Part of a small language model's weights.
Size: 10 layers, width 768, 12 heads of 64, MLP 3072 ReLU, vocabulary 8192, 77.1M parameters.
Architecture: RMSNorm before each block, no biases in attention or MLP, tied embeddings.
Each number is 128 + 24 x the weight over its row's rms, rounded and kept within 0 to 255. Layers, rows and columns count from 0. Numbers have three digits each. The size before them is the row's rms in percent of the matrix's.

# layer 6 MLP up, 3072x768, rms 0.0354, rows 1909-1958, columns 128-191
103:139041149168130130127100126151107117141118122116128130108134131143113164124157139105099152118156114128126168122106118138155110141096102164156149135110169136143182151113158184107101107131107122
098:060140143132158136188101096169109128163162133134112136149152120118115121123144136109133094088133110073139134118122101093108132135114137135103149140069087116094183111180134111140107106122112122
102:093120152144141121089104155080152132149131146114101084146135095045123141104126089103127108109099104158148125148078097111177116157134095100119177151114090147153158108142167132121109113142109121
095:148144115140142145162121206112092149129123114145110148084170156117142140094126140121139110099176138130166099169125109135080104084133144111121127089122101147131153138153120112109151133098112116
097:104141150103137119113171134129194120153117143185108122092112132111143161119132180086124112115114119121164120102116131113107119114121158126132132122144123120153181186132108139130080141123136111
102:137082161133137112119154156145137152161115102101118157129145122117125109116120137153121097074150101062120173140164122078146154106116121108161124111149125135139154110080101151132109096108110119
099:156124103083124085130096158133175132159113147109126119126128115124158117143112096181145112081147122104111109101124105066135163151123128141130127154095139115147127149087144106142133133158102093
108:118136167122128123143128143139173111115128109158145130110173125096128130143111166092120064125133089159144115120126100139126085048117134133120132139130166117136138144110129094094159133151111098
099:128184125111117142134118160139141155115148102149138100145150116167106148090110080142132127140148136144157144146153118122078143130175122162151120139067094129095148123135156118112141138096108143
091:145143178086123108164138121102149105148129119103114147152122116165129140187097111161166107086109143123103136102132115126151174142142118175128132189132117124156100154105175150157112110121108157
103:109149093155142098097130178150154137127119166142135094121119116189108165151106143048105161143132123121104116135067119137149118122116098142148151152160153119090079091136160125156142139116113092
099:150106142143130124117117149126151123139096165102098135165129091147141134197125110101132130094096142139132182123164122162139151126109118111083156125096108136139111141121153118139142101116123093
101:118151148142150082161129135119161148186144108151156139182117153128105139135125144091119098122097081120144126088152084095151116148104118131116113136109176118123127110122130134166170129105111139
102:122075144147133138132119126159128137170094105097134104054109137102157121119117143133142130111115161161111135128067131081100114131099155134108108115175128132109090151146127124118097149108124150
099:074084132148073138150144146138106120090106088133146127127139128139141113112158122130148120098116071101126121132110119123122137110154125166153122173108110114127134181131131173120153072123107143
105:131141136151154120142103141142190132138123112121061158134119131096109107168128133153129069140142118136120180111113124120089151128140113137133091151152155092147127105110135134113137114179119137
096:151102146157110092065147091078174117149113101102119129160098085122151123125146121129119141124134133103123141140127091128131117142156141151088105105111150110140118124096153145092157099148110118
098:146130121125115164136153119151117131121136083143147133119149118123120085127102131134111131163128138135108108106147125149147120102129094133112125126176115133115127100128151178142173143151103156
101:139142096140079119116130113154110123109132103109096119120152165198128156120088102118115140112088131106136130129145100153133103137120104144100113141105117112099113110101140090120143172151120087
096:107113129110129179146120134126097108121095138114136140127132132117146118171176157107094133072122151132111147123143119104094153101127168168129114153148147139158147112124168142152119165147121153
097:132131112090114155117118120134131148142149131117182116112116139168128080105151106143112125116106100115148127083132113097122127094092135144113140164119131135144146093081127128158121125138122126
098:140122113138133143176128116130109110126143134114103148104136118171144161116107125121079145118135128144142144139103122154100128098169137144152094105066099152095116115155142121081100152146124104
101:141098168119108105139143135125134125155068153160130164148111099126114103131121129152095118160110136104130164106110121126099159131090129135118128143121154116096142099109123125166108099203103138
097:099094144175104121147100147117117099159138144118133115093111136148159134124138145119093138140133122099104128088135101158098137145123095151137144133102117113143152122123176185154132152151115091
094:144161129133135141149166120106170158165155143154139113130090110157145125124095131114169134112126181132131124135162140105156127117103151170131154116155098138098087124116144165115125116119127144
100:115152148127095139140139098111125113164155135177112103131152145152105110099097090123134126116123125125110104126134115127122170116134114106144133157132174112128120111133121118115122134090119113
100:134110185130099136129193141114157148121142095160145129110160157099105089119121147133095149103139109122195123140114139155120153078127131139149118142147106157150132147120142132081144101123130157
098:134126149149123079123098172131119102139145140158115118161129123123122168151139149143095113073131116138115154139161130146125104127142079184130096140131158117133146169135111173129120107129094138
109:142154140107136104140148160060085117127101132139138139160145115171148154105066152156083127119097121100134129122107121134114108110127157128149099116154149101128095141118154115148145101135129129
098:108126138128126143134129130138153123119092083120116131141124129120126123101106089110150132140127111131132142110087117082137122132162123140148117116145138149176152099155129135115100105155109108
107:103155115152153125141114174155154106121135117125134128130173136150106150151123131149148162136143117124204133115101105147161109103133109114121123129164133110183118087123178151127166148160105134
094:148139133128087131135160149183125191106174132119097120139120110128118093120135122106104132108176117150161119120157108104129114138137137149165157163135189131149129128116138102102175131115113124
100:148128142137119134148166107116122087135134103138127134101157124107111145083115106169105110127131113085136166125103128132105119124146141144152059094117108139147144140139145082116112069156118109
105:118125122144056136122180106139107128159138132126132102160112120148121108171137114135098163097126091097146123156154129125133132157118122164126151138147082149132099176128127176103079158110116107
102:109138138144176119174152086199162127112140150155138130104156154167082139127130159141158116140111067076150141103173112141176160140124145126144134148163159116126129146132124157142128136151115139
093:121133133095135099137176148137184128145125139125134103184112099114107093112157088134115110094161100140166161132161140108155161116106121134151103125097088076188148116125160130122108122142137157
102:154098146134121078106120118154109167119098096143122110144102132158135121141118137108124140125085117115146127101116119102120157109161092126080136120114146129137118123139133143130140106123101104
109:116115134108119135121147123168149119171103136186126142169168108161101128068083170107120074101127114107147125131109121139116092125116113111141117176140125128142116128139140107126160082120129125
099:121162118145156154119151154088133109175112146147123089144170140137140114126098192073125162102110135115169149131109127139118120099144114147113142183167093146111126116107124141100119103112134119
091:177071150161104160168110146141139101090120103154089073176107082114161112155129127136119147128128109171156129093137130101101105106171135106153130131123115141153134137119147127117127075127125127
106:110105147172071112122105206148121130138161133145129073100112170131097130117137152093150107111166159086111100089147118117102204121138116118120104156130146159164104137116137121088085174165101137
095:146149084130078139150132126143171169094148114161113093176184127060097114075138108136151135148165140081169126140166089128132152156164065100151105127140151120123163134167128121110133150129111122
096:154141128130133143111138116147138141143140160103129114166141098131124122176117102122117135107172117111145149147119103083121112142143109151092147148128209127110167089135111136126096172164117134
100:171116109143093083135112142121113151110137111103177102111163117176115135159116154114106165176137117141114139148143106151157123140156087102107146135135123144098167078092135066115093115139103099
095:153123090119055112149147159149127136096134116076156100152125156134121121127164143090108122104129122134149147129132144116094139109098151145150113157089114134136138182158130179116160155135133132
101:104108121093121123120092112121106135136123129117101110145125119134164113173131099124101117127088118127159129111113127129141072132105158140107143117123136130119117124164139129084119131144095126
100:116155148135103139170140155117185135173179104171099083171147131097095124126129157134140158115138134147097136119154099137104143132138123145157117137118101136117072144156102149109130145127137116
106:172065135133114112176150125113134102150112139150083087145118113135098136123136121135111107117145133151108109124123118128090081141115085153141097155103137100146129156121165166171131094126111131
105:158165090086108112104082176140097130123088139109153143133157121148114117123094098132111119128117128153119126143094108119165103105120103135100104166119105095188108112107140131101132108124114162
110:120107130137138106165145130124087151097120113166078130100157129137138107145130123111119125109138116164116144136118111108107104086130119122126102136094109149110112134160105142149102148104116092
# layer 6 MLP down (transposed), 3072x768, rms 0.0328, rows 1909-1958, columns 128-191
106:118164145141160089117145082129113126127094144103101146140093092152118126139084102123080134156071168129122143104087147150117160126138183151109129146183107137096120139115141113148125150139145102
098:142087102121107159110145133098155151084123121139162171125148105124139109094077092120153132146124144179106109107135119136121149132159117115103087098120116104119106138116131140118132150101083114
108:117115116151124109094100152140110105150118155153155121128113098144094156130122146094069094135137142152115131142115145107132124052121122124181142108145143205181146097137151075134155112132135113
096:131155098105102117125155152102139117107110150140145189163084149140135104149128090138079102151078061094118133119154111144096122103106075112137148116124123110141128130149136124078088101122091144
087:144110140152118108154114124147111138107149123070175112172135120130123090151121126134141154148139131115093100113137080142121112144110098153105137112116114132112073077128129145136115119151087139
104:096119177121142136114118134136123093124144139108210106179108131142089178113102123113152149131109116108161177123117122131103137135132124143147144160150146098116147118151151170152085138144131115
099:128137090073121141117157149107127134172100149209157115113099122113142135112108129151143133131126132117130145137111128157135138120100132148125141116129122121110068105115154145111147127094111138
104:125094131109160125141095153128106124146122139166113134105114099125128145128118102139147147114118116150098101119150202139153118145156106085158150124126157130116118135093159127102119140157228105
099:117144068117103141138086125142145135127142124115110071133130098114203152139176094097093124122137102122109149089127131113114121128123113147114160152111158104170131127118165094142064126159116120
090:136149132110078164115121131181106170133133120142149085122140139085137104142118148150108103154115153159125117130150159114094161122182124137097135089130158115131104124109139106132114162131152200
107:118111128126109132125113132127133118091136129149148108128120148115156143132125114123098112085114116153137167110113102167108124138132072178131165089139162161148142116092097121139100131100112080
099:126119110111136142141142161164145084161155129152095112149159096151116134084144102138129089129169133106107150089103127129160113138122163147126138102127144118123126131148131157111089106161156142
101:111117129157147123104094127110129111152106111116085098110117121109151155144124145096126119148118140126099150156140131147143086158119170144140117123137120123171144134138127092130122117123144096
101:145161072144118162108146158118140113108128098194109131136144078135088105113111128143133118132126072136128146128125181148132143100128111127130131139105113137147139129081115119119162143097155134
097:117103115128123093123101133171170167129161148124148114122130141150128160090147141148115108141148137101119051113140131110174160132129125122063125121158147152079155141125085103124121167076150118
105:122132120121113135100167145097126098122136146157089139142090138099106132101124093159131115157122117137120134169146098123138149156129142097129091103126098134143144126136096110155144100119118148
097:153140099133034125108083140155151135153142135078124155116112147160151097106062143127114134124153153120138090083116136125133136082104121078141116127157119130102146112136085129165156158103146126
096:138155119129147136148172102121147120122139134097118097109097139088136123115099112082157134136141132146090106091120111141111149121142130092110195140157112130166124059132106122086119106106131136
104:104078136114113116115125170113140175119137149125138124119139152138118131145154135141155108127162121176118145146149100123103117127130156155123136146118179117109098167114147139108130114123100189
093:146098123170136107135146087114142120161131152125149127180114131146159147107160103164110122124136116116145089102098144148119150179152140133151119148112141104089155157194103143130126094080153124
098:150117110166119137143141117095160130122095121124100126126136134113125130149097141146123175149093164123132145151127106152085118130073116127148121110083132116102103111142057128123129145073103118
094:085152115109118109104123125139117139106137159107100121157134115123118132117138097137160074090085117129144116116133131149109108109104082092105175143113107139158126159124075083106141122143138109
102:134120115122166132135086159124121130120128110082122118152170200110116113169145154122128140148159130122158099130130142118140115166108152135103173120117122143149114146135169138118176125099130145
094:114137129108122146148129133132131140093112133176098114180109115124125141121096167188200096099092153135181129118141124108186139106166094129116159121103072135121097155130110165102107121132148133
095:087112111169152135140162131108151123131140157149152110122158156106139111125112107142112114126122076110129147123108130106134107121145123112100099163137133097118144147110126124127136093162123127
101:180087120148144085133140124134120144102130092166111171107151106135120119100144114136099140128168160158114137118134147103157100167105110131120100101096157086167085167134149123105137155105104109
095:123162134136111123084082160144123113113115134114100086161103167142134119127135077099151139126114105073109140176099102090112123130130109097154168161102173120124118133134138135145119122105131138
098:061106137086121079139186110144180082125117100161147086108125085128151121127122140122119163140089133136113150139126134110110119122135116102133148131152154121077127139143130126113110083118129117
109:115138175127143087125138105133153147133155123132139113121121103101112119106134188143150142155139093125125136114147205121132141108147131100101129095135141110139130098134144131138149151106221135
097:123173107155145137162124150076109073137117151135144123159144133116133133151134158166108134102178120148125128109183164142094178177122124117084108175091087114127116136132106108173122120102151140
112:119119116077062100142150130118142125099107121133127161112133128134150131166127148099126113110126134123141116115112136139111132123122140159110152139137111118123150143135114134182141084149106140
094:120109152174155139149131098201151081145121148159103101105104132107116148124146148146165129155084110134123123133094155128151130151095093118110080133126087123114150099129127131131116142131156157
094:127113126107137157102142133119130140082116124147115141140098156170134110105096119150171107104085103155123160135122161102102130133096094115098139113119141143165171069143157149099105152089176142
109:140132108112139118134141116119099138115157146154164133098125167092120062135159130127154103107081105117143099134165107122114131124135136138133166131154128120149112124118095108136116128057087146
107:145064118121110141154084154097121125126126142120074123156169153097116152127130147136099088093127163122138150094128144110133103116148096167121125157113134111092175132160153134130141127126155136
089:134110157132140081162089113144065105132157063160130146131122162102132158125135181137125140134126164106155163152108091126132089124167150106135176126154149137069113170122144113103156136103114070
106:149086101085141117125106095117121116087159126132151107138190165109165149108083132106113128157176099154110125171130117134117141157126139148118151140066111153117174080119117141118092115096146117
108:109170124086092135156129099159121117135098163173102140104153132105126141103086115150167108128114109138132090133140163118151155134129099141133086138104162126100152166137150149103081139132172094
094:117110124164137097100131135152141175103140121155176138132114149125168131136134085132158163172148145128103153148113116117102098145125098112137103084138142107161126072169134116128134169177092147
087:099165107085181091097145133085110159124131128103145150106124169146109096117105115130157150110137112079135118157187105125121140157142160149115135122116114121122132116136097124085111110127084111
115:123087156062130128136094140161113141113106124115089126144155114098110109137146147069147114098131140135128118147161100123130090137165184148108138099090086124090118100112109147134160166139096132
089:124114186139136142121148098156156107136135126140103124125138108127104111108145131107134148132126136135100163125125087164126112089103141141060090138117148112105104120101127139069179117125079153
093:139128124134166133149133129101121118124143106120142139120106170061153096146126143168153120148143128137137153124131153138125139114125139119134150144156098129122112123121140157069150142146147157
105:113159119134116166121097119184146148137116134102099103111083136146120162106139103124124148125168073119129132151081121116110128134107093095110183171139155145108117110138146109152120168130138129
091:125091134153122155132115118168100138159139137137153146158108120136166120135078092139096127104129130064124146098175113117112104113144106084114190143129140084099133063117142124134139085192096141
103:137144090128142099159160128114111175144151090196142108127135123110099096121144141132140097112137084110128166123124140119141125125142136091146176151078106139157133075121124144119141153091115107
101:155153103100137132114127148114099108125090109087138140143157132113091129083091111128134102127112119136161128108144113139168141099150133117172134099095126110140115164087134152117127092108116133
115:193112132107132120149144106108151130133104176121120202081120121144141127146099123137079145155105141182112161115159164146133157174113133103099103121140136099155152090124141145174126134152149157
103:108150138139122096087111111135108147118141121135100121136110150111148127150133141113119131150108143151145127144155114101082142133155170138095136112132108134085147126153144143121163121135102105
112:128149138155149105098112135116106133161157102103137178117163108142139176109157161110133126127141137122142105096092123133159127112151159187136137129158142101124127161083127151136118162168130076